config.toml
n_layer = 17
norm_eps = 1e-05
positions = "learned"
tie_embeddings = true
parallel_block = false
optimizer = "soap_variant"
doc_mask = false
Each number is 128 + 32 x the weight over its row's rms, rounded and kept within 0 to 255. Layers, rows and columns count from 0. The size above them is the row's rms in percent of the matrix's.

# layer 2 attention output (transposed), 384x384, rms 0.0369, rows 241-255, columns 192-383
size [ 95  98 114 111 100  97  96 110  97  98 104 120 107 123 109]
[[196 105  91 107 128 159 132 146 151 144 108 136 103  96 124 105 127  60 107  88 147 131  89 107 157 121 120 157 131 100 181  60 123 127 128  51 117  60 140 165 152 183 148 140  85  71 155 120  77 172 115 138  78 105 157 128 106 112 165 136 144 155 126 133 105  62 135 153 130 132 131 145 157 105 120  67 152 166 161 140  88 152 131 127  79 134 113 166 143  87 123 108 176 140 157  40 149 155 119 145 110 117 141 108  91 136  84 138 191 169 138 114 153 136 116 157 113 141 136 100 146 124  84 176 131 147  87 153 150  98  95  95  49 101 130 158 146 123  83 106 153 107  92 153 173 157 124 146 131 155 117 150 126 138 107 120 149 167 117 131  77  90 120 234 154 116 142 111 115 142 142 177 107  93 134 171  78 163 162 202 160  78  92  56  97 136 137  97 137  78 106 113]
 [144 160  71  44 125  68 184 176 119 165 149  90 154 127 117 118 174 130 116 137 132  84 158 141  95 122  92  92 105 120 104 113 119 110 117 192  85 116 155 153 150 150 118 200 152  95 105 127 129 115 171 130 105  58 132 189  51 139 141 114  95 123  99 134 143 127  83 104 110 108 133 160 160 121 120 117 173 110  60 132 151 130 132 143 109 132  90 138 218 103 138 101  87 123  57 148  98 148 153  92 172 136 144 121 141 171 161 136  98 111 159 116 105 120 118 148 106 100 117 110 144 129  62 129 141 158 175 128 110 112 187 185 108 138 100 158 153 145 155 143 125 119 107 121 100 144 133  79 111  97 103 124  55 181 131  82 149 163 128 125 164 102 105  30 137 177 153  91 115  85 100 146  74  84 112 227  81 121 175 169 177  68 127 141 153 126 151 115 144 130 131 143]
 [ 98 110 159 106 134 129 126 141 146  97 147  80 126  94  44 129 178 100 169 117 123  81 114  82 123  77 138 117 133 189 103 121 100 158 170 143 130 117 126 115 119 159 168 152 127 113 193 125 155  98 123 185 150  47 122 124 140 166 162  91  98 122 127 130 104  87 158 165 159 170  94 125 101 142 148 121 190 149 177 143 117 119 121 146 160 111 156 149 112 113  89 120 116 161 113 125  95 168  95 160 154 124 128  94 151 132 120 133 115 185 151 127  89  72 145 156  85 124 105  89 113 127 193 145 194 169 111 121 133  91  82 146  85 130 172 121 107 153 104 165 164 117 161 138 119  92 173 140 111 147 127 103  51 139 109 119  73  57 125 120 156 134 144  91  98 191 108 135  92 161 155 120 129  83 120 132 113 110 123 105 104 146  81  98 125 169 206 163  96 166 110 149]
 [134 101 127 170 131 159  85 152 102 190  93 120 135 139 154 179  95 114 124 131 102  92 115 174 112 140 130 137 134 139 176 151 119 132  76 120 109  72 136 172 188 130  74 124 159  84 132 148  89  58 112 152 155  55 126 113 133 170 170 118 115 133 180 128 145 158  68 190 150 147  81 150 138  93 158  95 166 137 146 119 152 118 174  75 141 131 145 133 120 143 129 124 119 140 147 172  84 156 124 181 190 147 100  83 180 151 152 162 145 134 108  66 122 143 110 141 137 175 136  93 139 128 196 186 117 194 163  70  96 155 133  51 124 129  89 162  99 181 113 111  96  97 135 148 109  95 155  48  73 106 114  84 139  82 151 144 136 107 106 130 126 114  59  75 141 167 140 145 103 161 127 107 117 144 180  66 191 122  51 142 139 153 124  82 134 133 170 132 157 125 135 100]
 [ 96 110 157 106  97 123 100  85 147 117 147 114 118 185 139 140 162 147 132 130 170  45 132 115 118  96 117 105  98 159 148 132 186 199 122  74 155 145 149  99  32 101 125 145 116 129 122 105  94 140 150 125 162 132  95  67 121 126 162 157 186 171  93 143 138 102 198 145 132 190 126 141 147 174 156 145 100 132 147  91  78 180 164 162  94 153 136 110 130 102 119  87 157 174 150 141 133 205 131 152 111  93 145 162 101 160 109 159 115 116  81 109 150 126 111 123 119 143 151 110  82 148 106 121  82 116 143 157 150  89 120 135 170 156 149 132 195 106 111 106 163 128 200 130 131  58 121 109  97 171 136 126  73  12 108 119 138  94 123  72  93 142 107 125  89 190 143 173 133 174 143 121 121 156 127 129 170 142 130 130 155 199 138 125 133  85 183 147 131 109 133 168]
 [174  91 121 132 168 110  97 112 136  98 114 100  98 124 103  93 147 161 102 164 142 157 124 127 112 114 138 171 118 149  82 162 139  99 153  76 194 124 114 145 156 170 103 144 178 124 154 128 202 127 128 130 107 118 109  90 158 116 145  78 150 127 112 173  91  57 146  94  79 129 116 168 132 131 111 118 126 113 117 123 163 108 134  88 153 130  91 129 105 106 155 140 163 159 142 166 125 126 146 230 136 127 122 132 142 143 154  98 127 116 128  78 107  91 100 148 149 137  75 161 160 137  82 143 172 103 177 148 114  96 110 109 143  68 137 167 116 135 185 148 132 148 165 141 141 111 157 193 176 106 101 176 161 215 112 122  94 162 140 145 152 168  87  96  86  68  71 122 114 133 131 126 101 133 130 165 136 148 116 158 118 152  94  91 115 131  79 122 110 205 106 110]
 [108  89  92  78 129 135 126 141 114 131  85 177 158 119 163 112 146  96 143 108 126 155 157 106 154 131  73  79 128 122  88 119 174 191 151 134 147 163 173 142 136 163 123 178 150 155 123  97 133 134 160  97 130 168 111 142  80 103 102  93 139 120 104  80 181 175 158 102 104 140 129 143 169 163 121 117 122 119  98  72 174  92 127  91 112 124 104 164 164 139  71 155 114 164 123  64 122 164 189 106 127 125  91 111  93 134 107 130 150  86 136 161 141  98 132 130 164  80 148  88 162 173 131 165 111 129 151 111  68 100 148 146 172 101 156 145 147  52 158 150 143 130 169  81 158 141  71 220 112 180 124 107 137  92 133 141 161 109 125 137 132 183 160 106 132 140 106 150 174  64 109 162 111 217  78 114 111  99  99 162 128 139  94 138 178  84  96 140 128 134 121 103]
 [165 138  96 166 120 145 154 114 120 143  70 139 132 177 122 124 160 118 156 101 150 131 138 125 100 150 120 133 113 133  72 106 150 151  91 154 130 156 160 137 190 145 133  98 103 130 157 179 159 142  79  99 142 187 172 147 180 125 172 120 158  85 180 107 139 161 186 144 138 151 102 115 155 166 124 115 104 131 159 170 151 120 122  93 129 119  89 163  63 135  53 109 167 152 160 120 140 102 142 203 141 116  68  68 128 103 149  96 188 117 110 115 142 100 137 104 211 156 117 141 178 138  76 139 131 156 119 171 137 126  84 118 170 158 105 124 148 135 102 165 127 107 123 168 167 116 136 201 128 156 114 111 162  68 103  86  87 158 140  89 105 151 107  72 140  96  35 150 147 149 108 166 202  43 113  91 100 131  31 123 162 132 104 112 135  44 127 124 113 120  34 130]
 [131 126 163  63  68 146 102 180  51 149 122  65 160 152 117  84 127 124 113  95 104 108  63 134 189 131  97 113 175 154 126 115 109 162  77 195 138 139  92 134 102 107  91 118  85 106 152 142  76 153 127 124 103 100 134 161 171 164 142 131  53  80 171 137 112 174  63 128 137 162 172 131 143 116  93 128  95 124 114 148 123 137 115 133  96  86 171  94  97 154 187 130 170  88 127 119 163  84 111 118 110 130 126 100 115 127 118 134 134 131 143 158 123 122 110 145 119  89  92  88  99  87  92 103 155 188 122 108 140 148 149 166  58 158  77  89 136 145 160  90 179 111  89 159 141 143 176   0 109 138 157 104 132 123 167 122 176 201 132 149 171 102 156 133 104 127  92 105 192 104 109 133  93 110 105 159  49 131  74 158 126  86 139 123 132 117 183 140  88 147 153 103]
 [ 96 102 148  41 165 126 221 126 151 177 183 186 129  81 143 146  96 161 120 120 128 101 168 130 151 204 107 149 134  92 110 104 161 125 141 154 175 100  97  80 119 100 105 196 117 124 119 144 100 187  74  93 169 119 148 145  77 115 182 193 131 191 129 133 211 136 119 144 111 101 115  94 109 137 139  88 132 143 169  98 110  75 108 130 118 137  75 158  71 120 137 118  97 144  86 127 182 142 112  99  94 188 162 159 130 126 168 159  98 163 153 173 126 127 124 105 157 145  41 128 154 133 102  90  91 147 154 101 139 166 191 191 148 138 128 108 140 108 168 160  99 146  79  99  84 159  88 184 135 163 111 130 144 162 118 109 129 157 125 129 120 107 150 128 132 143 141  80 152 112 181 162 118  84 116 179  86 126 202 224 129  81 155 161 140 116 115 158 160  88 130  99]
 [118 147 106 129 112 115  99 119  77 179  85 107 143  95  68 134  75 113  79 116  68 110 226 133 124  84 160 110 140 135 130 177  82  91 131 151 140 156 132 114 109 178 164 140  93 111 121 114 187  95 116 162 136 114  87  54  77 143 135  72 122 137  81 145 174 151 145 186 134 151 161 173 112 102  98 194 140  78 115 143 162 134 155  69  87 142 126 149 170 107  23 165 138 177 138 197 136 141 147 172  76 152 109 121 142 151  76 117 165 119 131 142  83 104 136 159 125 139 106 170 162 124 146 109 169 107 140 152 124 173 186  82 162 120  76 145 157 196 120 159  84 129 170 130 113 113 130 122 100 170 116 172 163  81 121 150 143  85 118 158 110 153 157 156 134 107 121 143 107 192 171 138 136 203 108 142 125  60 155  72  76 111 129 135 150 115 148 146  57 127 109 158]
 [122 148 136 132 114 108 126 177 147 216 150 155  79 161 107 126 118  93  82 104 140 128 155 127  78  83 133 157 100  93 108 163 167  82 149 138 164 195 155  88 153  98 150 135 153 100 139 161 156 123  77 119 131 103  93  93 127  82 103 103 119 101 166 137  96 116 116 117 145 102 159 115  96 156 132 161 183  74  68 131 159 113 120  88 161 102 134 123 144 157 182 124 117 157  87 193 129  85 114 115  85 139  82  98 130 118 104  75 171 165 182 140 191 129 145  64 159  92 122 139 134 125 129 106 155 158 106 122 137  89 147 130 167 159 141 107 111 157 130 150 100 129  88  93 140 166 127 192 112 138 159  89 108 169 127 127 175 144 113 127 176 121  92 137 145 108 101 118 119 125  63 141 173 105 184 169  84 158 188 145 110  71 138 150 126 153 146 100 140 169 101 125]
 [ 99 154 137  82 117 105 164 162  66 180 131 110 135 166 220 183 118 149 154 113 124 146 127 165  92 163 121 135 135 145 112  59 200 164 126 152 116 133 148  85 158 100 106 100 138 119 124 166 100 162  89 138  95  84  61  71 147 110 116 137 124 142 138  84 114 158  39 156 114 167 108  63 154 145 134  93 100 152 117 143 125  91 134  89  79 151 117 117 155 174 124 146 117 152 117 105  83  79 110  55 115 122 175 141 111 117  51 136 145 124 147 140 130 155 115 104 152 143 117 154 169 107 153  83 113 118 126 140  80 146 184 130 131 117  53  85 104 129 242 113 106 164 115  92 154 198 130 141 127 149 118 150 114 102 139 137 130 166 176 159 198 153  61 169 158 132 171 114 211  92 184  97 124 115 170 140  98 126 117 128 129 102 119 211  93 157 140 108 142 134 129 134]
 [106 130  92 206 166 125 126 115 136 112  85 116 153  78 124 122 127 130 117 131 151 114  98 162 138 105 143 112 138 145 204 126 101 183  74 105  83 118  90 155 109 109 120  91 148 142 159  84 132  99 195 133 206 170 121 150 186 165  81 134 155 142 153 118 180 160 146  61 132 149 132 115 122 126 154 108 154 168 174 143 137 172 172 197 117  90 161  89  47 160 119 106 113 146 130  98  38  93 185 143 135 103 125 121 151 141 138  97 135 134 119 115  84 170 130 118 155 133 123 115  89 114 128 150 138 186 104 168 112 133 102 103 132  91 140 140 108 145  98  97 167  79 142 137 135  85 143 119 104 134 191 142 172  80 108 121 114 111  94 123  92 165  87 143 135 170 208 156 174 157  79 115 143 133 117 131 114 155  80  53 160 172  98 174 128 131 125 138 169 110 137 122]
 [144 166 160 178 181 153  71 148 146  87 149  90 160 178 127 180 105 154 184 136 120 168 118 112  91 142 134 134 173 171 118 118  87  73 117 156 142  98 120 137 149 167 121  64 147  87 112 118  84 125 131 177 100 143 197 113 117 134 103 101 151 120 143 113 103 128  90  96 124  92 145 141 124 163 147 117 136 132 106 111 137 113 166 172 194 122 153  99 109 147 152 135  57  93 166 152 156 123  90  82 188 111 123 134 125 103 190 101  60 109 157 128 102 127 108 149 139  98 147 125 113  92 183 145 180  63 146 103 145 158 146 130 111  57 177 197  97 108 146 123 163 120 156 123  86 121 152  93  81  86 141 130  78 139 132 146 109 126 160 102 117 147 109  83  73 139 165 149 111 154 145 132 102 159 164 103 158 144 104  55  84 118 107 137 125 129 137 169  88  69 149 143]]
# layer 2 attention value, 384x384, rms 0.0472, rows 242-255, columns 192-383
size [104 106 112  96  99  92 109  95  96  97 111 103 102 112]
[[104 186 177 137 117 113  94 102 138  72 149 134  98 146 121 148 115 150  77 138 108 156 107 104 132 105  96 103 147 142 155 145 167 208 160  98 173 108 104 124 109 109 180  44 105 157 135 134  82 143  88 111 165 188 114 116 146  74 106 118 187  97 168 105 135 146 147 142 100 135  99 101  98 113 122  94  57 143 186 146 137 179 145  88 178  89 148 135  97  72 128 154 141 113 152 167 146 143 102 116 165  84 146 128 155 164  94 125  58  77 116  69 144 111 132  93 155 129 135 121 116 144 161 135 111  45  89 109 166 157 109  92 113 130 167  95 144 165  94 125 116 144 165  91  85 117 137 164 113 174 107 160 199  57  76 169 115 116 136 126 134 115 122 143 159 110  98 131 165 163 124 108 171 100 150 136 126 122 122 115 100 163 103 100 119 135  97 181 126 134 100  58]
 [124  88 122 147 126 102 142  75  80 139 137 159  89  67 165 114  61 165 109 145  85 137 122 171 164 128 181 133 108 129  76 134 103  66 134 101 149 128 130  88 162  40 121 113 145 200 132 159 142  99 115 112 151 160 176 167 110  67 129 131  72 128  75 130  78 118 103  84  97 132 136 148 182 149  94  90 114 128 123 120 121 126 130 116  95  88 117 140 112 114 134 108 128 128 131  95 179  90 166 108  82 114 104 130 122 132  55 110 112 155  98 173 164 112 154 113 116 113 140 149 159 156  76  84 136 156 170 137 154  99 145 137 114 145 114 152 159 165 176  50  89 112 123  92 121 104 145  86 135 175 147 156 183 131 118 135 203 175 155  80 101 115 154 127 169 108 155 149 177  69  45 121  78  74  27 179 183 144 123 182 167 136 143 177 107 140 162 156 130 143 142 133]
 [132 154 131 134 143 117 125 177 144 121 133 130  75  92 122 114 152 152 146  85 106 131 142  89 138  68 147 100 126 133 109 161 115 110  90  72 124 151 155  96 119 144  90 186 152 116 109 150 128 114 131 109 171 153 207 158  99 119 113 164 116 113  73 103  88 101 163 120 118 146 152 127 154 151  69 164 148 115 169 127 120 173 148 178 105 166 150 156 168  69 171 181  96 118 123 100 108  98 140 111 123 154 104 119  74 118 106 146 108 164 106 130 178 149 117  84 113  84 151 150 183 132 104  53 104  88 149 214 101  82 144 133 189 110 157 106 145 100  90 111  89 114 146 125 110 165  97 147  97 144  96 143 139 121 138 147 172 206 162 154 151  85 193 224 127 120  70 130 125  81 131 133 117 116 109 104  91 149 198  71 148 129 125 118 156 105 113 205 128 141 175  74]
 [202 143 187 143 124 182  95 167 113 164 113 138 129  89 100  89 111 154 160 110 134 163 142 167 116 177  78 128 146 141 101 127 143 103 135 135 136 150 137 139 154 125 108 178 131 146 171 128 115  91 121 102 148 127 157  93 133 139  85 138  60 113 113 218 142 124  74 126  65 138 126 144 122 159 104 118 114 171 152 129 118  95 119 121 135 172 161 194 162 176 130 123 106 120 159  76 118 103 181 128  91 130 140 111  70  45  95 103 173 138 130 119 167 131 138 136  79 168 154 136 209  91 101 115 117 131 133 154 102 124 108  86  74  61 141 104  89 122 132 116 144 189 114 130 143 107 166 170  75 129 101 151 137 184 127 125 160 154  75 123 121  91 118 154 134 115  85 149 202 153  76 159 143 162  90 123 172 121 125 137 155 133 184 168 126 141 123 149 125 171 182 151]
 [ 76 110  93 127 166 122 144 110 125 173 160 130 146 133 177 168 135  94 141 171 109 115 146 160 124 124 123 158 157  82 145 130 131 119  46 117 102  88 100 133 191 123  93  98 114 160 108 162 151 115 144 121 157 115 119 133 133 188 165 154 147 144 166 127 142 123 127 132 120 162 119 109 124  97 146 111 185 140 151 142  96 113  79 193  89  40 167 101  91 153 132 140 135 136 183 107 112 136 116  86  35 135 116 132 180 148  85 136 109 170 130 155 143 147 147  98 135  95 147  79  56 122 148 109  84 137 160 135 116 132 186 168  83 117 157  89 132 102 135 118 122  77 111 117  67 201  89  39 143 170 127 146 115  75 106 145  86 132 122  86 163  83 169 158 151 141 170 172 127 112  96 155 100 129 151 137 173 152  95 126 134 129 155  93  96 117 105 120 109 164  89 167]
 [138 177 139 121 103 121 140 122 144  77 190  78 114 111  71  87 115 103  88 114  73 206  70 136 119 126 115 154 104 163 165 123  97 154 146 159 168  96  84  93 123 133 136  88 124 143 125 121  98 132  95 196 131 140 164  87 107 167 118  94 125  91 143 173 143 175 142 172 133 144 129 134  66 151 115  97 140 148 128  82 124 134  98 147  86  96 144 134 120 174 123 161 107 166 119 208 149 137  91 113 139  78 197 163 122 132 160 108  81 124  72 108 128 109  59 159  82 113  94 144 127 144 145 163 141 150  51 114 173 120 119 168  88 170 118 144 156 148 149 140 132 169 110 205 129 115 182 103 138  91 117 175 139 148  78 129  94 139  86 103  40 110 135 139 107 136 108 132 160 129 149 114 122 135 131 204  98 105 150  96  82 144 115  66  81  76 142 146  98 146 129 128]
 [111 106 128 136 106  80 111 101 139 128 148 133 112  74 169 129 125 111 195 114  86 162 103 128 123 100  81 155 141 112 111 119 124 160  89 113  89  77  63 101 157 141  74 123  80 153 116 118  38 118 145 130 187 152 103 101 114 141 143 144 123 131 128 155  78 177 126  87  73 127 176 140 113 121 175 111 151 134 124  97 112 151 124 123  89 125 192 119 129 163 196 123  73 157 133 148 155 184 132  86  78 150 142 156 128 155 143 203 130  87 100 122 121 168 120 157 107 131 113 124 112 122 116 139 134 141 117 113 138 201 165 136  99 142 127 106 167 107 161 117 114  91  98 135 140 176 117  70 118 132 116 140 102 134 148 137 145 157  89  89 168  75 152 165 102 155 197 115 121  96 163 139  87 100 156 189 168 116 175 140  95 116 136  99 139  87 139 151 108 127 149 176]
 [140 172 158 134 124 130 125  99 135 153 112 110 101 138 130 131  89 192 160 104 145 127 175 124 102  99 131 132 170 127 125 173 144 103 132 138 160 184 143 137  98 164 200  98 181 187 146 103 176 157 122  84 134 161  84  93 105  89  99  77 129 123  55  74 154 121 144 161 113 124  94 192 128 123 198 129 135 138  89 141 166 182 113 100 199 119 170 125 131  97  72 132 114 150 125 200  98 132 165 141 191 107  84  89  93 171 115 148 175  84 133  98 135 114  82 131 125 103 173 149 150 108 194 132 103  97 122 108 110 144  79  75 132 117 153 191 130 114  76 112 151 121  97  89 122 193  75 141 106 142  99  76 114 158  90 135 177 143  99 159 118 125 116 136 162 151 111  97 112 125 163 116 126 105 144  61 165  90  76 143 134 138 137 184 157  93 141 145 155  91 125 146]
 [164 160 145 146  92 144  98 129  76  88 139  86 160 161 134  96 130 102 131 119 162 154  73 136 130 113 121  78 141 158 135 104 112 140 128 148 124 115 146 179 154 199 168 135 111 179 153 133 113 117 154 132  99 116 115 132 152 142 129 122  83  83 142 135 121  91  99 117  58 196  99 115  90 124 143 128 143 108 155 106 140 126 186 120 111 117 231  87 148 133 112  97 153  72 171 142 120 122 132 120 206  91  75 140 126 117 176 135  98  96 100 116  47 155  85 186 141 197 114 160 141 105 169 208 133 135  89 141 229 167  91  64 162 154  69 154 127 159 130 128 130 126 157 106 157 132 157 122 108 122 149 164  86 100 134 117 131  61  78  88 139 173 109 104  93  90 150 141 179 132 129  92 105  98 163  44 101 194  38  76 125 134 100 198  92 137 170 184 118  92 124 136]
 [119  47 104 146 159 147 111 102 211  98 143 101 122 150 171 162 128 199  88 136 155 177  67 114 123 109 175 136 127 108 160 101  96 135 159 131 143 100 139  94 179  87 167 124 137 125 144 145 119  96 138 136 168 124 117 140 131 112 105 180 170 183 149 160 140 115 116 147 112 109 132  72 141  92 134 100 159 140 163 138 130 127 119 169 126 123 126 105 141 136 161 123  85 136 146  39 102  87  90 118  75 114 149 107 108 135 165 162  88 117 133 157 146 153 139  95 128 111 145 174 142 129 176  90 112 121  91 114 101 164 102 192 165 120 112 161 173 108 170  86 121 105 138 127 144 131 102 147 114 193 121  70 108 119  84 131 109 187 145 118  93 109 197 186 158  75 178  72 137  78 191  89 161  60 145 162 111 148 111 179 114 132  84  66 127  92 157  71 150 127 117  53]
 [108  98  86 132 162 113 140 109 191  66  82 165 157 105 163 155 143 144 110 174 133  99  98  96 177 182 130 147 119 156 153 142 140 170 104 119 138  27 108 110 166  72 102 113  67 166 104 133 131 115 133 143  92 122 111 170 104 104 128  73 188 169 126  87 122 101 119 115 143 133 167 117 156  91 128 107 136  95 144 122  81 118 164 167 114 108 148 137 107 112 144 114 133  57 152  90 176 139 138 116 185 160 159 162 135 114 144 163  76  48 157 102  90  93 114 147 105 142 172  99 114 121 140 166 109  90 139 123 114 191 145 120 180 134 131 137 144 147 153 110  96 118 214 106 101 116  98  61  91  88 106 168 127 109 143 150 129  93 143  54  90 204 106  69 152 131 155 120 125 108 147 106 135 116 182 122  89 114  97 130 118 113  97 126 151 116  91 119 105  53 138  96]
 [193 149 102 120 151 166 102 130 143 121  80 135  92 100  91 100 162 142 120 101 103 103 122 110 112 134 155 102  98 161 140 153 108  84 170  85 157 137 175 160 128  83 147 137 115 169 125 125 109 152 175 115 187 148 177 129 119 142 140 158 108 148  72 127 168  43 111 113  97 135 128 105 112  84 141 162 131 105 150 114 140 163  96 140 151 155  99 134 185 139 118 127 132 128  96 181 169 119 118 139 217 105 113  76 127  95 172 127 148 127  88  63 110 142 147 159 140 156 147 116 140 171  87 166  79  97  97 168 154 114  56  73 161  98 200  78 128 112 100 124 113 198 164  98 190 125 147 122 124 174 128 160 173 111  52 116  93 123 125  67 126 181 111  88 110 132 156 145 138 162 127 104  73 132 106  68 171 117  81 104 128 159 123 135 104 151 106 169  93  67 139  53]
 [187 131 152  91  97  96 126 114 123 152 140 149 156 155 113 145 167 124 153 104 150 153 116 110 121 103 128 128 138 135  38  93 101 105 122 174 179 187 151 108  62 121  96 160 157 141 138  69  89 136  84 152 118  73 167 118 102 132 124 149  80  99 162 139 120 130 140  95  78  76 155 187 144 216 119 149 103 136 139  94 129 136 152 148 142 216  88 106 136 131 158 115 131 140  76  96 147 142 159 163 149 150 115 164  56 151 100 128 176 142 139 111 140 152 157 113 140 121 132 188 224 136 104  90 115  84 151  93 132  88  91  94  78 124 110 139 154  78 136 200 123 152 135  99  98 106  74 182 106  99 128 104 111 176 163 131 161 129 126 172 114 140 136 147 127 104 102 125  98 123  96 126 119 124 101 152 119  72 209 148 162 105 173 134 176 122 119  80 163 178 129  83]
 [118 151 105 113 114 140 143 146  72 171 140 163  72 144 121 144 122 145  85 119 113 140 164 148 129  83 179 150 159  92 165 151 122 155 166  51 145 180 162 155 117  69 122 175 138  83 111 116 183 155 146  65 195 132 116 131 157  96 139 167 133 115  84 100 147 120 171 102 174 106  85 125 172 132 110 159 124 163 158 128 130 116 137 121 154 192  47 126 109 145 121 142 172 167 144 132  71  73 137 150  78 166 146 102  97 136  79 142 166 155 119 110 170 128 179 106 155  96 111 119 124 175  72  78 129 132 186 103 132  78  85 134  97 137 104 126 149 133 133 120 159 145 100 143 176 117 105 166 162 175 164  98 134 109 143  98 144 154 111 207 145  40 134 234 152 153  73 112 128 140  86 149 138  56 111 166 153 137 161 169 122 149 137 169 130 147 142 103 132 162 161  70]]
# layer 2 attention query, 384x384, rms 0.0481, rows 256-259, columns 192-383
size [ 89  90 105 117]
[[165 139 141  49 132 153 109 112 169 163 160 124 152 135  68 117 122 117  81 182 173  77 144  84 138  87 120 129 144 161 139 127  95 166 154 132 106 108 172  99  83 133 130 110 122 101  99 102 146 133 130 143  74  95  90 160 169 111  74 174 134 146  90 131 180 136 147 138 137 113 123  58 145  87 122 120 164 153 119 147 114 169  55 128 175 149 181 171 105 161  70 158 162 146 103 136 104  57 112 159 170 106 131 165 115 121 161  79  99 103  80 143 156 102 119 120 103 181 174 136  99 111 132 122 181 142 142  97 132 170  61 165 164 128 148 141 145 135 140 102 131 154 132 133 133 177 160 169 136 114 185 138 194  80 115 107  61  73  88 101 120 102 136  77 161  92 130  96 104 146 167 138 157 184  82 122 144  88 168 135  68 168 117 125 139  88 167 106 158 160  63 150]
 [102 110 132 149 156 145 127 108   0 134  99  97 162 104  99 157 175 141 164 134 126 158 141 168 117 108 158 116 116 124 153  68 128  99  80 116  86 160 161 171 122 105 132 100 159 130  29  95 107 124 121 172 139 132 123 133  32 122 136 133  63  85 175 135 171 147 141 122 160  64 108 129 122 153 149  90 102 200 118  98 128 146 146 127 125 118 146 104 109 192 132 121  87 156  68 188 123 178 125  97 110 186 158 166 141 115 116 123  97 122 135 140 120 159 107 191 109 149 104 139 134 133  70  50  86 101 179 131 114 154 153 111  72 107 126 152 162 107  79  89 129 100 158  93 142 135 148 148 162 118 133 122 185  98 195 160 147 100 122 101 163 135 155  92 135  86  69 179 142 118 162 145 116  90 163 120 145 110 168 116 124 134 147  87 123 129 136 131 106 118 104 130]
 [ 75 145 127 118 125  96 163  99 134 163  48 173 134 113  83 139 119 129  62  97 132  92 179 125 117 166 133 120 180 122 142 130 128  86 103 158  79 138 149 132 173 169 107 122 157 140 150  72 130 166  82 107 163 112 113 148 166 115  93 134 160 112  76 122 108 146  82  97  88  82 126 131  80 130 143  78 161 104 156 158 141 109 166 146 173 130 151 172 137 143  95 143 175 147 155  73 144 104 112 102 198 123  96 158 130 122 153 138  73 155 157 216  98  96 144 123 166 174 186 159 122 106 136 151  59 103 158 175  99 120 169 167 120 186  77 124 123  96 116 118  84 135 110 159 149 186 141 167 140 176 169 172 169 102 134 110  94 112 178 133 159  75 172 135  96  95 114 121 109 164 119 116 128 130 130 114 163 159 163 132  90  99 109  98 172  76 128  76 122 121 112 149]
 [119 122  96 103 105 144 107 111  30  94 161 112 139 142  78 148 108 179 120 159 142 156 130  78  94  91 129 135 167 132 145 101  63 110 148 110  84  93  94 142 168 145 158 177 158 139 109 110  65 150 103  52 166  38 166  62  98 149 165 130 121 116 114 129 157 140 161 140 128 134 140 147 109 147 183 188 160  90 196 100  62 132 115 143 106 104 115 112 156 161  44 139 144 127 131 109 119  89 112 111 127 125  89 126 161 117  87 110 105  71 108  73 123 155 137  70 168 122 118 116 186 139 132 100 135 106 144  88 104 118 144 119 108 138 128 100 171  79 149 130  64 158 106 178 172 117 161 124 162 120 105 121 171 158 101  97 123 152 160 133 157 113 177 160 144 130 147 137 165 121 101 128  80 181 161  22 147 214 169 105  83 110 150 141 147 148 128 175  61 118 135 165]]
# layer 2 attention key, 384x384, rms 0.0394, rows 256-258, columns 192-383
size [ 88  91 112]
[[ 50 136 126 132 119 107 113 155  90 123 138 163  46 111 168 139 131 168  66  89  80 113 166 113 151 104  65  95  95 174 146 161 111  91 149 151 139  74 127 199 131 114 205 132 112 136 131 134  91 132  91 212 156 165 143 120  82  68 165  83 115 120 143 151 153 109 133 156  84 126 176  95  98 152 101 100 123 120 152  92 151 119 102 185 173  88  98 119 122 122  87  97 141 167 150 159 150 162 159 171 153 107 141  88 169  91  58 156 139  99 189 160 119 131 156 164 114 161  78 127  86 130 110  82 130 145 111 118  69 112 160 159 108 103  97 146 171 116 128 173  82 104  59 174 114 147  93  82 113 101 146 143 152 137 137 213 150 158 107 185 151 134 138  81 157 177 152 148 142 136  73 128 113 190 184 126 120 169 127 171 131 134 201 173 198 119  91 165 138 143 135 103]
 [177 120 138 180 103 144 129 164  93 137  92 123  99 142 191 147 140 184  85 128  50 134 110 115 115  42 140  98 119 131 163 135 104 129 216 136 106 132  99 136 150 116 167 118 125 137 104 163 106 191 119 192 164 117 178 135 155 142 120 111 116 131 124 174 113 121 161 172 133 114  94 136 151 190 121 101 118 146 120 131 171  86 101 131 144 106 141 116 196 127 113  62 199 111 185  46 110  89 174 147 182 115 120  86 134 100 130 121 129 102  75 141 100  87  93 163 125 185  70  94 140  83 151 118 168 118 117 116  99 154  97 137 129  97 154 156 101 121 129 181  79 134 121 116 119 114 131  59 128 104 167  85 123 162 158  89 130 108 150 158 141 167 127 148 130 202 104 133 157 162 105 142  84 155 113 140 138 175 173 155 111 157 180 101 157  99 132 190 138 172  95 154]
 [161 134 101 105 154 122  64 145 133 111 158 149  97 137 149 166 125 124 140 143  71 147  82  98 117  91 138 116 154 157 168 198 148 133 128 145 117 174 186 147 133 130 130  74 159 132 183  75 139  81 137 111 116 175 147 147 138  99 131  54 115 188  94 103 188 112 128 128  75  94 179 128  74 110 124  92 156 162 126 137  46  93  99 139 131  93  87 135  83 119 144 137  70 186 134 182 169 144 123 138  89 182 149 116 148  79  98 143 129  69 125 115 131 141 150 146 169  95  79 128 116 173 162 116  61 105 121 128 120 134 151 162 151  70 145 108 145  86 139 139  72 149 116 204 106 131  96 124 223 119  75 172 117 159 122 189 129 140 200 156  99 119  85  76 131  85 213 150 156 147 139 159 157 122 121 140 148 122 102 168 153  81 129 181 116 161  80 160 111 123 146 124]]